Part of a small language model's weights: 2 heads of 32, RMSNorm before each block.
Each number is 50 + 12 x the weight over its row's rms, rounded and kept within 0 to 99. Layers, rows and columns count from 0. The size before them is the row's rms in percent of the matrix's.

# v: layer 5 attention value, 64x96, rms 0.0974, rows 0-31, columns 0-95
# o: layer 5 attention output (transposed), 64x96, rms 0.13, rows 0-31, columns 0-95
# q: layer 5 attention query, 64x96, rms 0.123, rows 32-35, columns 0-95
# k: layer 5 attention key, 64x96, rms 0.122, rows 32-35, columns 0-95
v0 108:58 49 53 58 47 40 31 42 48 46 52 56 74 56 68 57 37 60 49 47 72 55 61 57 53 74 76 50 53 37 89 35 39 46 53 54 52 60 62 37 64 50 59 57 49 32 38 45 62 51 41 43 63 39 44 46 45 67 56 28 72 55 56 54 60 54 55 32 45 40 52 35 63 43 56 58 62 32 34 74 27 44 59 61 57 54 62 41 60 31 55 43 69 43 49 41
o0 109:50 45 52 33 70 42 52 35 35 30 67 68 69 53 62 50 51 69 52 58 47 41 39 53 36 75 73 48 44 52 74 52 39 43 49 55 75 48 32 33 50 64 43 41 31 34 50 64 56 54 44 38 65 48 49 44 55 49 77 39 45 66 51 43 46 37 44 65 27 35 52 55 68 78 43 45 68 60 54 62 60 38 44 57 46 46 44 39 41 42 46 62 61 37 61 50
v1 122:63 51 44 28 45 36 32 62 53 50 52 61 50 41 39 56 39 42 36 58 51 41 57 74 38 71 59 36 34 55 53 47 56 64 47 17 44 53 45 52 62 51 29 41 48 50 60 36 50 62 55 46 67 51 65 51 78 29 59 59 43 62 32 33 45 80 61 58 50 41 48 33 51 55 26 45 43 66 54 37 59 44 53 43 59 60 43 54 52 24 55 60 42 67 65 47
o1 121:62 45 56 59 43 57 36 60 46 43 32 44 68 46 49 51 53 71 40 47 42 31 58 48 48 55 37 47 57 71 56 57 60 52 30 50 43 31 38 59 58 64 38 56 50 61 48 51 39 29 57 53 43 56 49 54 59 42 51 52 56 49 42 50 29 89 62 58 52 47 47 29 59 53 39 65 51 60 38 38 68 21 55 34 62 29 72 76 57 58 70 45 48 28 47 43
v2 110:66 52 50 53 67 44 54 43 34 50 26 46 28 63 42 44 52 39 42 35 35 36 64 44 57 57 45 52 49 39 39 45 37 30 51 35 45 36 48 70 56 59 36 65 41 51 58 29 45 33 53 54 42 37 15 71 48 69 56 54 43 79 50 48 40 54 65 47 62 55 52 53 35 35 56 68 59 53 25 50 45 72 63 42 51 23 62 49 39 62 50 42 50 49 52 58
o2 105:57 71 61 59 56 54 56 50 50 42 43 47 44 38 35 56 45 48 62 32 64 39 48 46 34 81 46 41 42 33 54 41 56 39 46 40 40 70 29 64 66 50 61 58 53 68 68 40 54 45 71 30 32 58 41 47 62 66 42 22 41 50 47 52 47 50 44 52 56 45 43 60 18 66 69 56 36 47 27 46 37 51 61 67 57 56 53 34 40 46 48 72 53 49 30 58
v3 106:63 42 50 57 34 53 50 44 54 51 46 59 58 50 46 55 46 45 50 46 52 40 25 75 55 42 50 32 61 53 49 58 60 71 47 60 50 47 74 68 63 21 46 76 47 63 51 48 26 48 59 58 52 44 73 59 61 59 68 44 56 38 53 53 48 54 49 39 43 35 38 41 40 40 57 51 55 55 31 39 40 30 66 77 59 23 34 54 53 37 47 48 51 72 77 47
o3 102:43 45 51 56 69 61 39 52 24 18 54 53 53 44 54 51 52 69 59 65 45 39 52 69 58 59 43 29 35 79 58 60 42 67 53 56 66 40 50 65 60 46 43 42 31 52 55 55 41 55 61 53 45 59 66 65 39 48 47 49 69 32 42 33 48 66 17 39 66 59 56 56 48 44 53 59 56 38 39 30 28 38 51 56 51 35 52 41 59 50 29 44 31 62 50 52
v4 107:26 50 39 58 57 57 51 55 43 51 64 69 51 70 43 47 21 47 44 38 49 53 65 53 71 40 62 49 51 50 62 40 36 40 42 73 62 51 75 65 43 53 43 68 55 65 68 58 39 56 62 60 69 54 47 60 60 56 85 43 48 58 44 58 49 63 43 64 50 49 50 60 49 32 38 52 65 39 77 47 51 63 56 32 57 48 32 40 51 48 49 70 32 41 43 66
o4 111:54 55 57 40 50 55 53 43 23 44 48 50 47 56 42 62 49 52 61 50 55 58 51 60 35 56 55 49 57 50 73 60 47 56 71 50 34 73 52 51 43 40 38 50 69 63 44 53 77 68 61 65 39 43 58 54 68 60 43 52 71 80 63 40 28 64 45 63 67 46 51 44 51 30 45 46 33 54 64 58 37 44 59 65 56 38 27 75 55 50 65 37 40 38 75 55
v5 122:36 55 47 65 75 33 51 66 38 47 44 34 47 62 76 58 58 48 42 69 52 69 25 58 40 46 40 57 48 26 47 61 32 55 65 35 53 47 60 28 37 53 50 49 63 49 41 58 60 45 54 58 69 37 36 42 57 59 42 54 50 60 45 63 52 48 43 43 58 61 39 47 48 34 68 68 21 25 46 66 35 56 51 52 39 67 52 45 40 56 51 52 70 48 35 29
o5 125:45 61 41 59 70 51 65 54 54 51 51 45 62 54 69 59 47 51 44 53 58 65 47 40 69 68 49 63 38 29 58 40 41 56 44 54 61 54 47 35 27 40 58 51 46 45 74 70 57 46 43 41 49 47 37 38 45 34 59 55 33 67 48 52 65 58 48 50 50 58 14 41 50 70 58 56 34 42 51 64 56 50 35 44 46 66 33 33 10 70 58 63 40 62 51 48
v6 107:58 43 52 28 29 17 42 79 47 32 57 47 41 70 52 68 60 38 49 39 71 51 44 29 53 54 68 45 53 45 40 44 40 74 64 43 48 37 61 31 44 66 43 65 59 44 46 59 46 40 51 35 48 56 56 57 32 39 50 23 53 44 36 50 47 37 47 75 51 37 57 54 51 51 57 46 40 70 54 44 37 51 44 44 39 49 61 31 43 50 42 37 73 38 55 55
o6 108:58 45 53 41 38 35 44 51 46 48 48 42 45 49 59 58 51 39 67 29 67 53 37 38 64 56 49 51 51 34 51 56 59 49 40 87 58 36 29 44 57 28 58 31 40 61 68 48 30 51 53 60 49 52 42 65 33 46 46 60 39 66 28 73 42 50 70 44 36 30 43 46 64 60 37 11 53 55 38 48 58 40 52 59 46 43 41 44 41 45 23 52 55 57 53 52
v7 103:40 37 38 45 66 72 54 48 48 56 26 62 49 63 61 37 36 50 73 50 57 34 44 56 52 46 41 48 43 58 42 43 43 04 83 45 49 34 65 40 48 50 41 32 39 57 52 40 62 41 57 42 62 57 65 56 44 57 49 46 28 49 42 22 63 36 51 29 47 26 60 56 46 49 55 64 59 43 63 54 57 43 46 33 55 55 58 51 46 69 49 41 55 51 60 57
o7 106:55 68 74 57 44 56 50 44 48 49 41 79 40 59 41 44 78 34 52 50 48 45 35 55 44 39 45 60 71 49 40 50 40 54 60 51 29 45 50 55 61 45 37 41 46 54 53 52 84 49 48 50 27 42 72 48 49 48 46 42 20 56 60 44 74 49 57 38 69 41 62 59 38 31 57 65 40 72 46 56 73 32 43 68 52 38 55 45 41 64 57 55 52 64 48 52
v8 106:54 58 48 52 55 56 59 40 53 47 40 55 52 37 53 59 53 37 59 44 51 42 39 62 57 45 63 46 30 22 46 55 56 69 52 43 39 16 45 60 42 67 56 66 38 22 52 63 55 50 48 44 42 66 58 33 27 54 40 53 48 45 33 39 41 61 54 51 61 28 39 50 45 41 43 21 45 44 51 65 60 59 69 44 31 50 48 54 25 39 47 24 36 49 44 76
o8 101:59 42 62 48 53 40 40 60 53 25 39 41 34 48 56 70 44 52 40 37 52 49 25 66 27 36 31 40 59 31 40 39 43 51 45 46 45 48 45 48 52 58 40 59 50 36 48 59 49 50 66 57 59 53 49 58 55 71 42 72 48 33 29 61 48 51 59 46 65 38 16 50 26 50 47 51 56 51 58 70 65 19 59 64 32 64 51 54 66 46 50 71 41 46 39 52
v9 106:50 57 65 52 32 71 52 49 33 57 59 41 40 44 74 56 33 31 26 54 46 50 68 39 76 25 52 74 56 50 55 44 48 71 48 29 52 46 41 42 50 52 54 31 62 48 47 40 56 50 58 46 62 34 45 60 66 42 86 54 77 64 53 37 59 51 63 60 51 46 67 54 43 61 50 47 32 47 53 33 47 54 37 62 51 50 58 53 60 61 37 64 55 67 46 45
o9 106:45 54 45 54 32 65 58 46 31 49 38 38 47 54 39 24 46 46 37 58 61 43 67 46 47 53 46 68 62 57 52 61 45 47 55 61 51 35 42 61 42 64 80 56 39 48 55 52 69 26 36 68 71 34 20 49 63 65 50 57 74 43 64 27 61 63 61 50 54 33 47 44 66 47 60 42 42 48 38 40 47 54 43 50 65 39 53 51 58 64 32 55 75 62 54 43
v10 102:43 40 51 45 62 62 43 35 53 68 54 54 48 53 48 54 53 52 54 50 32 36 36 73 42 44 41 48 49 47 70 53 35 40 43 49 52 60 60 55 44 49 45 67 55 53 57 55 47 65 46 39 57 64 49 53 44 43 44 54 34 41 43 39 52 55 24 50 49 45 59 56 48 30 57 88 73 85 60 20 39 45 34 46 63 45 46 41 56 24 69 56 66 47 80 54
o10 099:58 57 52 58 47 49 55 54 66 32 55 51 51 32 55 44 48 55 60 38 50 71 73 58 56 47 61 30 58 73 59 48 62 65 56 57 34 53 36 36 53 49 54 47 76 34 56 59 57 58 15 48 32 67 65 56 49 37 47 24 46 53 60 50 51 58 50 34 64 56 75 47 42 49 38 59 52 52 30 36 66 46 28 50 76 49 43 69 49 46 57 39 31 60 50 58
v11 104:47 31 70 44 48 38 51 49 56 66 46 55 65 40 49 63 61 51 43 45 51 43 40 62 45 65 57 68 53 55 50 66 55 44 55 39 64 39 42 49 52 42 52 39 31 56 55 39 49 36 48 43 37 50 57 14 76 68 57 61 59 48 50 43 59 40 37 43 47 57 41 61 45 23 36 31 47 27 60 47 70 50 63 22 27 35 50 70 69 62 57 48 57 45 55 69
o11 105:50 35 42 35 60 59 49 56 37 62 61 46 75 54 55 64 38 39 52 38 40 48 36 68 49 35 40 59 52 52 35 60 63 40 57 51 59 48 58 65 67 49 52 50 31 49 39 69 53 55 53 57 55 62 32 43 76 60 53 20 40 44 36 71 70 56 38 33 73 52 42 69 43 50 50 47 36 34 45 42 59 73 64 29 53 39 56 83 51 48 51 48 48 47 45 60
v12 107:54 47 36 54 62 39 55 43 53 61 47 22 56 50 31 43 50 54 57 48 42 59 57 63 40 47 54 37 39 33 57 60 54 49 40 47 45 61 48 60 52 26 59 25 52 44 29 45 43 72 57 42 39 64 53 33 42 51 42 36 38 61 40 51 42 36 74 46 58 21 66 63 52 50 55 43 39 59 78 65 30 59 23 46 26 24 46 53 35 61 51 54 41 51 49 38
o12 108:39 34 38 44 55 52 57 44 74 30 53 21 66 38 46 48 51 53 67 73 61 47 53 52 65 38 46 59 58 40 55 60 61 49 26 60 50 65 48 55 58 45 45 52 43 46 35 39 32 57 42 55 24 47 52 21 43 50 48 63 36 50 66 63 56 31 68 45 75 49 57 72 53 45 45 63 49 39 55 41 54 39 34 52 40 52 46 50 54 53 49 89 59 49 33 42
v13 113:56 43 48 55 72 26 67 57 42 48 42 43 43 61 53 53 58 63 56 60 51 59 53 43 75 51 57 34 28 62 35 55 49 43 57 60 42 50 53 42 57 82 58 30 41 64 54 68 53 56 53 65 36 51 69 51 59 53 39 58 59 68 52 46 49 57 52 56 61 72 63 67 41 64 44 70 67 66 54 33 38 40 50 25 41 58 46 66 43 21 58 47 59 53 66 34
o13 108:59 55 65 46 39 33 35 26 53 54 65 27 65 64 50 36 51 38 44 49 44 36 39 37 64 51 59 42 47 49 23 68 70 37 64 51 34 59 49 41 30 42 52 43 56 60 72 44 53 49 54 41 64 47 56 60 46 63 62 43 68 67 67 73 52 48 62 48 68 62 69 33 40 56 52 60 45 50 62 40 50 23 58 35 51 49 63 44 42 35 64 50 54 65 46 70
v14 114:42 20 48 45 50 29 58 62 47 47 51 49 39 59 66 42 33 57 56 38 56 44 40 73 49 70 58 62 47 48 42 64 48 53 84 47 41 72 40 41 54 47 39 35 62 43 33 53 52 34 59 76 67 46 62 61 58 51 38 61 40 32 54 52 49 45 39 58 47 55 61 40 57 41 49 57 45 21 60 50 67 42 73 47 37 41 65 39 51 21 52 61 40 54 44 40
o14 119:54 40 40 41 34 64 42 53 55 37 41 97 74 59 42 43 43 48 20 53 59 57 49 29 63 63 49 65 45 38 45 41 58 50 68 65 57 46 47 48 38 50 50 56 32 61 45 53 50 39 51 44 33 49 64 47 56 42 43 66 42 57 45 43 53 34 48 27 51 55 61 51 63 48 55 58 38 60 40 39 51 27 53 28 43 43 49 61 51 54 65 71 18 44 52 60
v15 101:56 53 56 29 70 43 37 52 39 52 61 44 61 44 58 59 58 35 61 38 58 49 26 31 32 32 40 45 51 26 61 45 42 34 53 54 37 59 71 58 53 59 62 31 35 49 59 51 54 71 46 84 50 56 46 57 45 77 46 47 52 38 46 47 59 54 52 56 36 51 48 90 40 48 54 51 43 42 49 51 51 57 69 44 53 34 68 50 38 55 36 73 60 38 60 50
o15 099:43 38 57 68 74 51 75 29 48 29 69 50 64 31 50 49 46 33 62 40 64 51 40 49 61 48 52 41 58 28 47 42 44 36 43 43 26 54 52 44 56 77 60 34 60 50 57 67 64 56 60 42 38 56 62 58 44 55 59 65 51 53 46 66 57 58 48 51 31 46 40 45 52 45 73 51 41 45 59 33 51 76 53 62 44 30 64 44 57 52 73 73 56 55 64 57
v16 111:55 63 52 37 27 43 69 58 53 63 55 51 56 49 38 62 46 48 38 46 54 61 29 53 40 68 48 39 69 52 52 59 46 58 55 68 57 39 66 64 44 38 48 53 45 59 59 56 41 68 46 67 54 75 32 29 72 64 40 41 54 67 40 44 47 48 34 48 39 26 46 34 61 68 27 30 49 41 61 65 36 43 46 54 56 56 38 52 18 60 59 62 62 63 50 61
o16 116:46 43 43 37 51 36 91 54 25 57 48 61 52 35 30 79 50 34 55 48 47 38 61 58 49 51 46 48 53 42 54 55 50 44 35 51 63 48 79 65 40 56 38 45 48 42 36 75 21 52 63 63 41 61 46 43 45 44 52 63 59 56 55 68 43 76 29 61 59 61 65 36 49 45 39 40 61 46 52 70 44 35 49 49 28 48 50 63 58 52 44 55 54 50 43 47
v17 113:53 45 50 52 39 49 42 48 55 48 35 54 27 47 39 54 44 48 63 43 39 28 50 33 55 36 39 34 32 61 39 69 72 48 38 57 58 60 35 55 40 49 46 55 76 10 61 51 65 75 33 48 44 28 53 50 63 57 54 57 52 41 41 52 44 49 53 51 44 63 49 65 26 49 40 53 59 60 67 60 60 33 43 41 64 70 54 58 57 57 63 47 53 47 39 22
o17 116:73 46 47 51 42 47 48 51 46 64 44 50 56 60 46 52 38 48 54 50 38 70 38 48 54 38 67 36 36 43 45 45 80 51 46 30 21 43 39 51 36 36 51 46 50 26 54 49 46 58 34 63 60 49 65 55 60 40 30 52 40 30 51 43 27 56 44 61 47 38 56 49 52 32 67 76 52 69 42 47 45 59 61 21 59 77 43 32 70 53 47 62 53 55 60 40
v18 107:38 51 30 68 54 49 56 31 50 44 35 43 60 41 68 54 46 60 51 63 44 25 42 68 57 37 47 64 53 68 56 56 41 63 63 56 57 36 73 52 44 47 39 72 54 54 50 55 31 49 33 58 41 33 56 36 44 41 48 55 49 68 48 66 58 31 38 38 44 54 52 57 52 41 32 68 46 62 49 72 41 61 51 31 77 43 78 37 44 57 58 66 53 52 71 43
o18 109:47 59 58 32 44 42 57 39 30 60 58 41 42 37 47 55 58 46 56 48 52 28 55 81 62 58 68 33 29 55 45 25 41 64 58 45 65 49 66 40 38 41 61 59 30 50 58 55 62 67 50 42 30 60 57 52 64 52 52 38 33 69 58 38 38 53 41 38 61 53 22 46 50 42 30 52 24 55 49 60 43 59 29 39 65 49 37 38 58 56 40 52 38 57 34 57
v19 112:50 51 46 51 41 59 56 75 44 47 53 31 48 40 59 49 52 36 50 40 49 57 52 44 72 48 42 52 38 73 42 42 43 51 55 51 55 49 73 81 54 81 30 49 49 39 54 50 63 43 24 57 48 31 35 44 56 52 79 39 41 57 51 32 72 45 41 62 59 50 46 40 47 20 41 49 44 57 59 62 67 42 38 44 46 26 53 50 46 35 38 65 66 60 65 45
o19 113:48 55 54 43 32 49 58 58 55 50 66 37 31 35 33 59 47 51 58 24 55 52 64 44 40 50 44 51 37 64 42 58 68 60 65 51 41 28 44 63 38 44 57 44 45 75 50 71 83 57 54 40 38 60 60 37 70 66 52 59 55 57 42 59 62 43 37 61 32 27 20 47 36 56 52 56 63 57 46 59 54 57 41 36 50 34 65 48 61 55 57 62 53 68 48 70
v20 111:62 46 44 56 55 59 51 83 67 61 49 51 68 55 64 36 41 52 62 60 52 49 66 27 58 51 27 50 45 44 61 60 59 36 60 47 52 46 75 42 46 42 45 36 69 68 44 41 69 27 50 62 44 56 43 54 33 55 77 60 44 64 32 47 29 44 26 52 65 67 46 44 53 55 59 65 43 54 43 36 70 38 57 26 51 58 60 55 51 61 57 66 42 39 55 56
o20 115:39 45 64 54 47 48 55 40 58 61 26 31 41 70 41 68 50 47 50 42 63 46 51 42 47 44 50 54 62 39 48 42 49 45 75 54 56 51 60 43 58 10 38 41 61 50 53 62 46 36 49 68 58 41 46 42 47 51 55 43 36 50 42 21 38 38 35 46 40 60 52 61 54 46 67 87 43 73 52 41 70 56 43 51 49 39 67 41 35 62 63 37 57 62 61 71
v21 120:65 46 41 56 74 74 59 60 67 63 50 66 44 44 40 65 45 40 28 63 34 39 51 43 55 58 63 46 28 78 71 76 42 40 60 53 72 41 46 40 68 59 58 46 39 45 56 64 36 69 53 70 49 67 36 40 42 46 55 50 48 56 49 62 32 53 46 54 37 43 44 73 49 54 18 61 49 45 46 58 40 65 55 40 42 48 49 48 61 45 42 44 44 57 35 46
o21 118:63 42 39 31 44 53 68 38 63 56 47 36 65 51 36 65 47 49 37 44 46 35 38 45 33 52 59 46 38 29 43 54 35 63 55 40 33 65 38 54 48 66 47 51 43 52 48 53 55 65 45 39 47 71 39 55 35 67 54 46 76 57 57 45 64 58 41 71 78 51 45 27 44 24 56 57 48 52 46 46 56 35 41 61 65 34 45 59 72 60 46 25 47 37 36 31
v22 111:42 54 44 45 23 60 41 67 33 56 49 49 48 46 72 55 57 53 55 45 50 47 34 62 45 56 36 49 55 64 66 71 58 72 50 54 57 48 39 59 54 27 49 66 47 53 46 63 57 56 49 33 52 63 73 66 56 49 49 48 55 82 57 62 49 29 50 34 71 71 45 28 62 37 47 57 66 63 48 43 51 63 55 49 63 28 70 62 46 35 26 42 50 64 41 51
o22 108:35 58 31 54 39 29 49 41 29 50 58 37 37 52 38 28 41 57 44 56 45 56 53 58 67 67 61 47 49 58 43 28 46 60 57 65 73 53 50 81 62 44 48 32 30 53 56 48 41 53 59 43 45 44 44 52 36 52 45 39 33 34 48 42 40 43 49 63 51 45 22 53 32 53 62 53 57 57 45 50 44 42 45 40 75 61 44 90 53 31 56 43 47 52 47 32
v23 099:76 55 45 48 41 41 56 41 59 54 34 59 58 34 72 50 47 70 37 65 60 23 28 38 51 49 45 33 55 51 61 72 56 56 57 35 66 38 63 53 42 51 47 52 44 28 63 39 54 58 49 50 66 70 51 56 56 62 51 54 53 31 51 57 68 48 45 38 48 52 44 42 69 51 56 61 50 53 48 46 61 60 36 54 36 52 49 50 57 37 59 35 09 50 79 28
o23 100:59 66 47 47 55 53 48 52 28 48 41 61 60 30 47 56 57 61 35 61 59 29 41 66 55 35 56 58 49 44 55 62 44 41 48 49 36 46 63 69 41 46 29 46 49 30 66 58 29 72 44 55 57 73 51 73 54 63 57 54 50 46 59 30 69 42 41 31 57 57 42 60 49 31 65 68 69 53 63 51 66 55 44 48 66 57 62 49 31 37 40 51 18 37 55 40
v24 106:60 53 57 43 47 49 48 46 59 40 48 47 51 50 73 24 55 52 60 39 77 16 64 39 68 47 41 52 41 60 43 45 35 29 42 64 42 69 51 49 59 46 41 52 43 38 58 69 57 25 66 68 57 72 65 62 54 66 51 44 39 69 48 52 44 36 40 38 41 61 45 60 51 41 48 72 30 57 40 54 63 54 57 64 47 65 40 50 43 73 56 46 31 41 55 58
o24 108:48 67 46 66 75 48 30 40 63 43 54 55 53 57 45 47 54 54 46 46 76 48 48 64 30 60 61 55 51 35 52 49 61 49 61 49 48 48 55 79 49 50 30 53 59 51 42 61 53 37 58 54 54 57 61 75 34 49 55 39 34 65 51 36 63 29 54 68 47 62 52 38 56 53 37 51 25 69 48 63 40 74 68 54 53 43 59 32 56 41 45 56 17 70 55 38
v25 115:44 65 59 65 36 62 49 32 37 44 42 60 39 54 35 59 62 64 55 54 53 52 39 58 57 53 68 63 66 34 48 31 27 70 57 66 59 29 44 49 63 70 62 72 47 47 37 57 44 50 65 68 45 59 52 50 41 50 42 33 53 55 53 38 49 39 48 55 44 55 49 64 48 72 57 43 52 57 76 45 30 59 67 53 52 54 66 59 64 68 38 57 29 61 35 80
o25 116:48 78 45 52 51 48 30 63 46 49 57 45 51 60 31 56 60 22 48 53 46 54 56 73 45 50 64 57 54 40 31 26 44 59 59 49 52 29 48 40 54 61 64 41 54 44 65 28 47 47 56 53 73 46 53 46 32 55 45 45 68 54 41 70 66 54 43 40 58 42 50 58 59 73 41 35 44 46 69 54 49 51 57 83 55 68 35 65 77 44 41 62 59 41 47 40
v26 099:67 53 46 38 37 50 27 61 60 52 31 36 46 71 55 43 49 53 42 42 40 63 47 26 57 59 42 54 51 42 47 52 35 40 59 44 45 68 62 60 50 63 63 66 48 43 66 39 46 66 30 56 55 81 42 49 64 31 83 51 50 58 50 44 39 54 52 56 66 68 58 44 49 59 51 57 51 65 48 73 58 53 52 43 40 73 44 66 56 72 47 36 41 53 67 76
o26 097:48 55 60 42 36 33 44 56 41 40 47 36 73 59 39 50 60 25 41 40 65 48 59 35 44 53 58 65 52 53 62 54 59 75 50 38 57 62 42 69 44 36 59 51 80 51 52 53 29 41 44 50 70 53 56 56 50 46 60 36 41 52 52 65 45 57 47 63 38 54 44 41 40 53 44 69 64 59 18 57 57 72 51 64 32 69 70 44 53 45 50 48 56 23 33 64
v27 115:46 54 52 61 56 62 72 44 49 63 55 49 51 46 36 63 45 61 50 48 44 49 58 53 40 55 59 70 50 56 82 36 32 35 38 48 23 44 57 71 51 28 61 60 50 40 50 50 35 47 53 57 52 68 58 47 44 41 61 32 49 47 48 63 55 60 70 45 44 50 52 53 49 47 59 73 46 41 74 33 58 50 57 29 61 47 62 59 34 52 36 27 86 30 68 47
o27 112:48 43 49 21 56 39 31 28 35 23 30 65 39 39 57 55 38 45 76 46 66 42 58 47 51 38 62 46 47 66 44 57 48 37 51 50 50 55 54 31 72 55 67 58 41 50 45 50 48 33 46 40 20 51 72 43 50 49 71 38 38 60 79 65 56 44 41 40 72 48 51 48 43 72 63 51 58 53 50 50 62 61 53 62 50 55 51 65 64 54 53 49 55 38 59 35
v28 124:54 45 60 38 70 43 69 45 45 53 59 51 48 31 54 43 51 45 39 43 68 64 34 35 55 45 49 54 46 46 35 58 72 43 48 57 56 46 42 34 34 53 43 75 36 32 45 59 47 30 47 71 57 83 74 66 34 44 68 45 36 49 46 63 66 46 17 42 61 65 54 56 37 41 48 55 56 71 53 55 63 52 50 65 59 61 55 43 41 70 40 42 40 63 51 61
o28 116:69 48 36 58 63 56 49 32 43 38 46 49 24 28 51 35 52 40 29 46 59 61 41 38 58 44 47 57 67 44 59 58 79 56 58 69 46 57 64 62 39 37 42 63 48 22 60 55 69 54 40 67 67 57 47 53 20 70 34 53 29 64 34 55 48 49 60 54 57 61 30 50 39 52 44 57 54 55 51 49 42 59 73 57 44 42 50 47 45 42 54 26 47 42 42 58
v29 114:57 48 47 52 37 32 71 64 44 48 51 49 47 54 49 42 52 48 44 72 55 52 46 54 37 85 69 46 66 49 46 43 32 57 47 33 35 58 49 25 42 72 60 64 49 48 65 71 39 50 52 53 44 49 40 41 61 36 47 52 43 55 33 57 54 44 25 44 61 59 52 67 37 34 71 29 53 48 41 33 58 46 37 43 45 38 39 52 44 36 54 71 80 48 69 62
o29 112:68 57 56 58 45 45 57 63 40 74 38 32 69 41 63 56 27 27 45 54 70 50 73 29 44 49 48 45 58 64 53 55 57 65 35 50 51 41 35 35 45 62 56 58 50 50 45 73 43 32 52 45 47 53 49 58 54 41 57 29 46 69 30 65 37 26 42 28 58 65 43 54 42 54 51 31 62 30 58 42 47 34 43 45 37 28 38 58 50 36 45 42 48 62 61 56
v30 118:57 63 50 51 28 45 75 59 41 43 52 45 44 66 34 46 46 46 77 53 63 56 36 57 32 49 67 57 44 38 35 31 47 61 54 43 67 42 68 47 51 22 76 56 43 34 37 60 64 61 53 44 41 28 46 43 53 47 57 57 37 50 44 34 27 63 51 52 41 53 61 45 64 24 51 39 57 62 51 62 69 56 70 61 37 51 32 48 31 58 53 68 58 44 53 48
o30 114:52 42 68 43 23 65 46 63 61 35 28 34 50 50 43 46 42 49 79 52 32 57 46 49 41 72 18 61 50 45 72 44 54 61 52 48 49 47 52 43 43 48 65 65 44 40 31 54 46 57 52 51 39 49 51 41 45 24 53 54 51 44 22 72 43 51 47 40 45 70 47 55 54 34 54 50 47 53 63 72 54 43 70 48 28 40 50 52 53 28 48 73 52 61 63 41
v31 108:44 75 45 62 51 42 54 32 44 41 49 30 47 40 50 38 50 52 58 39 50 51 69 61 25 50 82 57 47 78 52 34 62 61 70 48 37 60 49 55 45 84 34 39 61 59 48 55 69 64 47 41 49 67 60 54 69 58 59 35 43 44 50 50 48 49 44 42 55 35 54 33 44 59 61 56 52 41 30 41 71 54 53 60 59 46 65 66 65 55 68 40 44 56 68 62
o31 108:47 58 49 63 45 50 40 44 60 49 55 41 53 42 56 32 55 46 39 39 50 42 68 53 39 29 48 62 47 66 41 52 51 59 52 38 62 57 53 41 73 61 46 57 54 55 52 46 52 42 77 54 47 48 62 61 63 41 36 63 27 53 80 56 55 51 37 30 09 16 63 37 47 47 44 55 61 42 53 38 58 37 69 39 45 32 35 35 51 35 49 58 39 33 45 41
q32 066:48 49 23 37 60 45 58 29 52 64 40 49 35 25 62 57 55 65 55 24 26 62 48 72 41 52 39 56 56 69 49 41 43 51 85 53 54 62 37 66 49 54 48 63 50 55 42 43 40 49 30 63 47 42 43 65 34 70 44 40 42 63 59 41 66 49 27 35 60 52 53 56 45 69 54 46 51 37 51 61 49 56 57 58 51 55 56 41 33 48 65 73 66 47 44 63
k32 090:48 66 42 50 57 54 49 52 57 62 41 56 45 58 53 26 60 55 67 44 38 60 42 40 45 61 49 55 49 49 53 51 64 60 78 59 19 51 57 40 53 39 46 62 50 61 39 34 29 70 67 43 49 73 39 40 67 59 43 72 51 71 66 35 66 63 52 52 45 58 54 43 43 52 42 45 42 62 40 47 70 56 43 48 55 43 34 81 43 47 48 22 70 61 70 44
q33 078:48 46 49 36 51 63 48 74 52 53 40 66 74 44 52 58 56 51 58 55 57 53 64 41 48 55 65 47 48 55 53 51 66 64 34 36 61 58 50 64 58 55 59 43 57 37 68 62 64 59 69 45 44 55 57 22 78 31 27 62 50 35 46 65 49 45 61 62 48 52 49 67 44 48 52 33 27 57 52 57 46 35 57 38 60 44 48 44 72 90 44 24 45 49 48 49
k33 064:54 58 43 59 38 30 46 27 57 57 39 53 45 52 41 43 40 55 43 62 68 43 44 52 49 40 38 50 61 65 49 52 53 32 66 43 29 31 22 26 51 40 61 38 51 58 61 52 58 58 52 66 26 69 21 35 64 47 51 66 65 48 66 51 52 36 40 58 37 29 36 35 53 57 43 53 72 45 49 56 58 61 35 60 55 65 43 77 46 44 60 67 53 49 51 53
q34 085:64 71 37 41 46 61 33 46 65 50 44 47 46 41 68 48 38 49 28 61 69 34 43 49 53 59 53 75 49 49 78 60 60 52 58 50 53 49 54 59 54 41 68 56 36 55 56 63 58 34 66 38 58 46 52 30 51 52 47 30 59 46 51 43 49 36 77 57 57 22 51 55 62 55 43 50 41 48 49 39 45 16 38 50 68 46 48 51 71 51 30 27 66 63 56 40
k34 088:45 58 53 36 54 57 71 55 51 45 48 39 40 53 60 63 51 34 62 41 43 34 62 69 45 49 72 47 41 48 22 54 51 66 45 73 47 59 64 48 59 57 31 41 30 34 54 43 47 51 33 57 60 35 60 56 58 49 44 47 27 52 58 41 39 46 31 20 36 63 55 68 71 48 61 44 32 51 51 45 71 48 41 76 47 52 58 42 42 29 46 58 26 40 45 48
q35 078:29 41 42 64 75 42 55 63 44 58 61 35 42 47 55 47 55 59 51 57 32 59 68 59 62 55 53 63 30 62 39 59 40 48 45 39 30 57 64 59 57 60 61 56 36 32 45 62 55 23 40 52 52 54 77 48 38 37 41 56 46 47 59 51 49 57 72 74 59 51 68 46 54 76 39 69 52 67 54 45 60 43 61 38 39 42 48 48 55 64 43 43 61 79 41 70
k35 079:41 79 51 52 64 55 38 49 42 22 56 52 46 56 33 61 50 45 48 50 63 51 32 34 38 26 54 48 48 53 59 31 85 40 51 57 67 48 54 38 43 60 60 55 52 63 71 55 50 57 57 71 51 55 56 30 40 49 41 35 45 41 44 67 47 23 56 37 48 31 49 67 55 52 62 36 37 41 30 36 49 44 33 70 63 56 65 41 51 51 56 53 55 43 30 55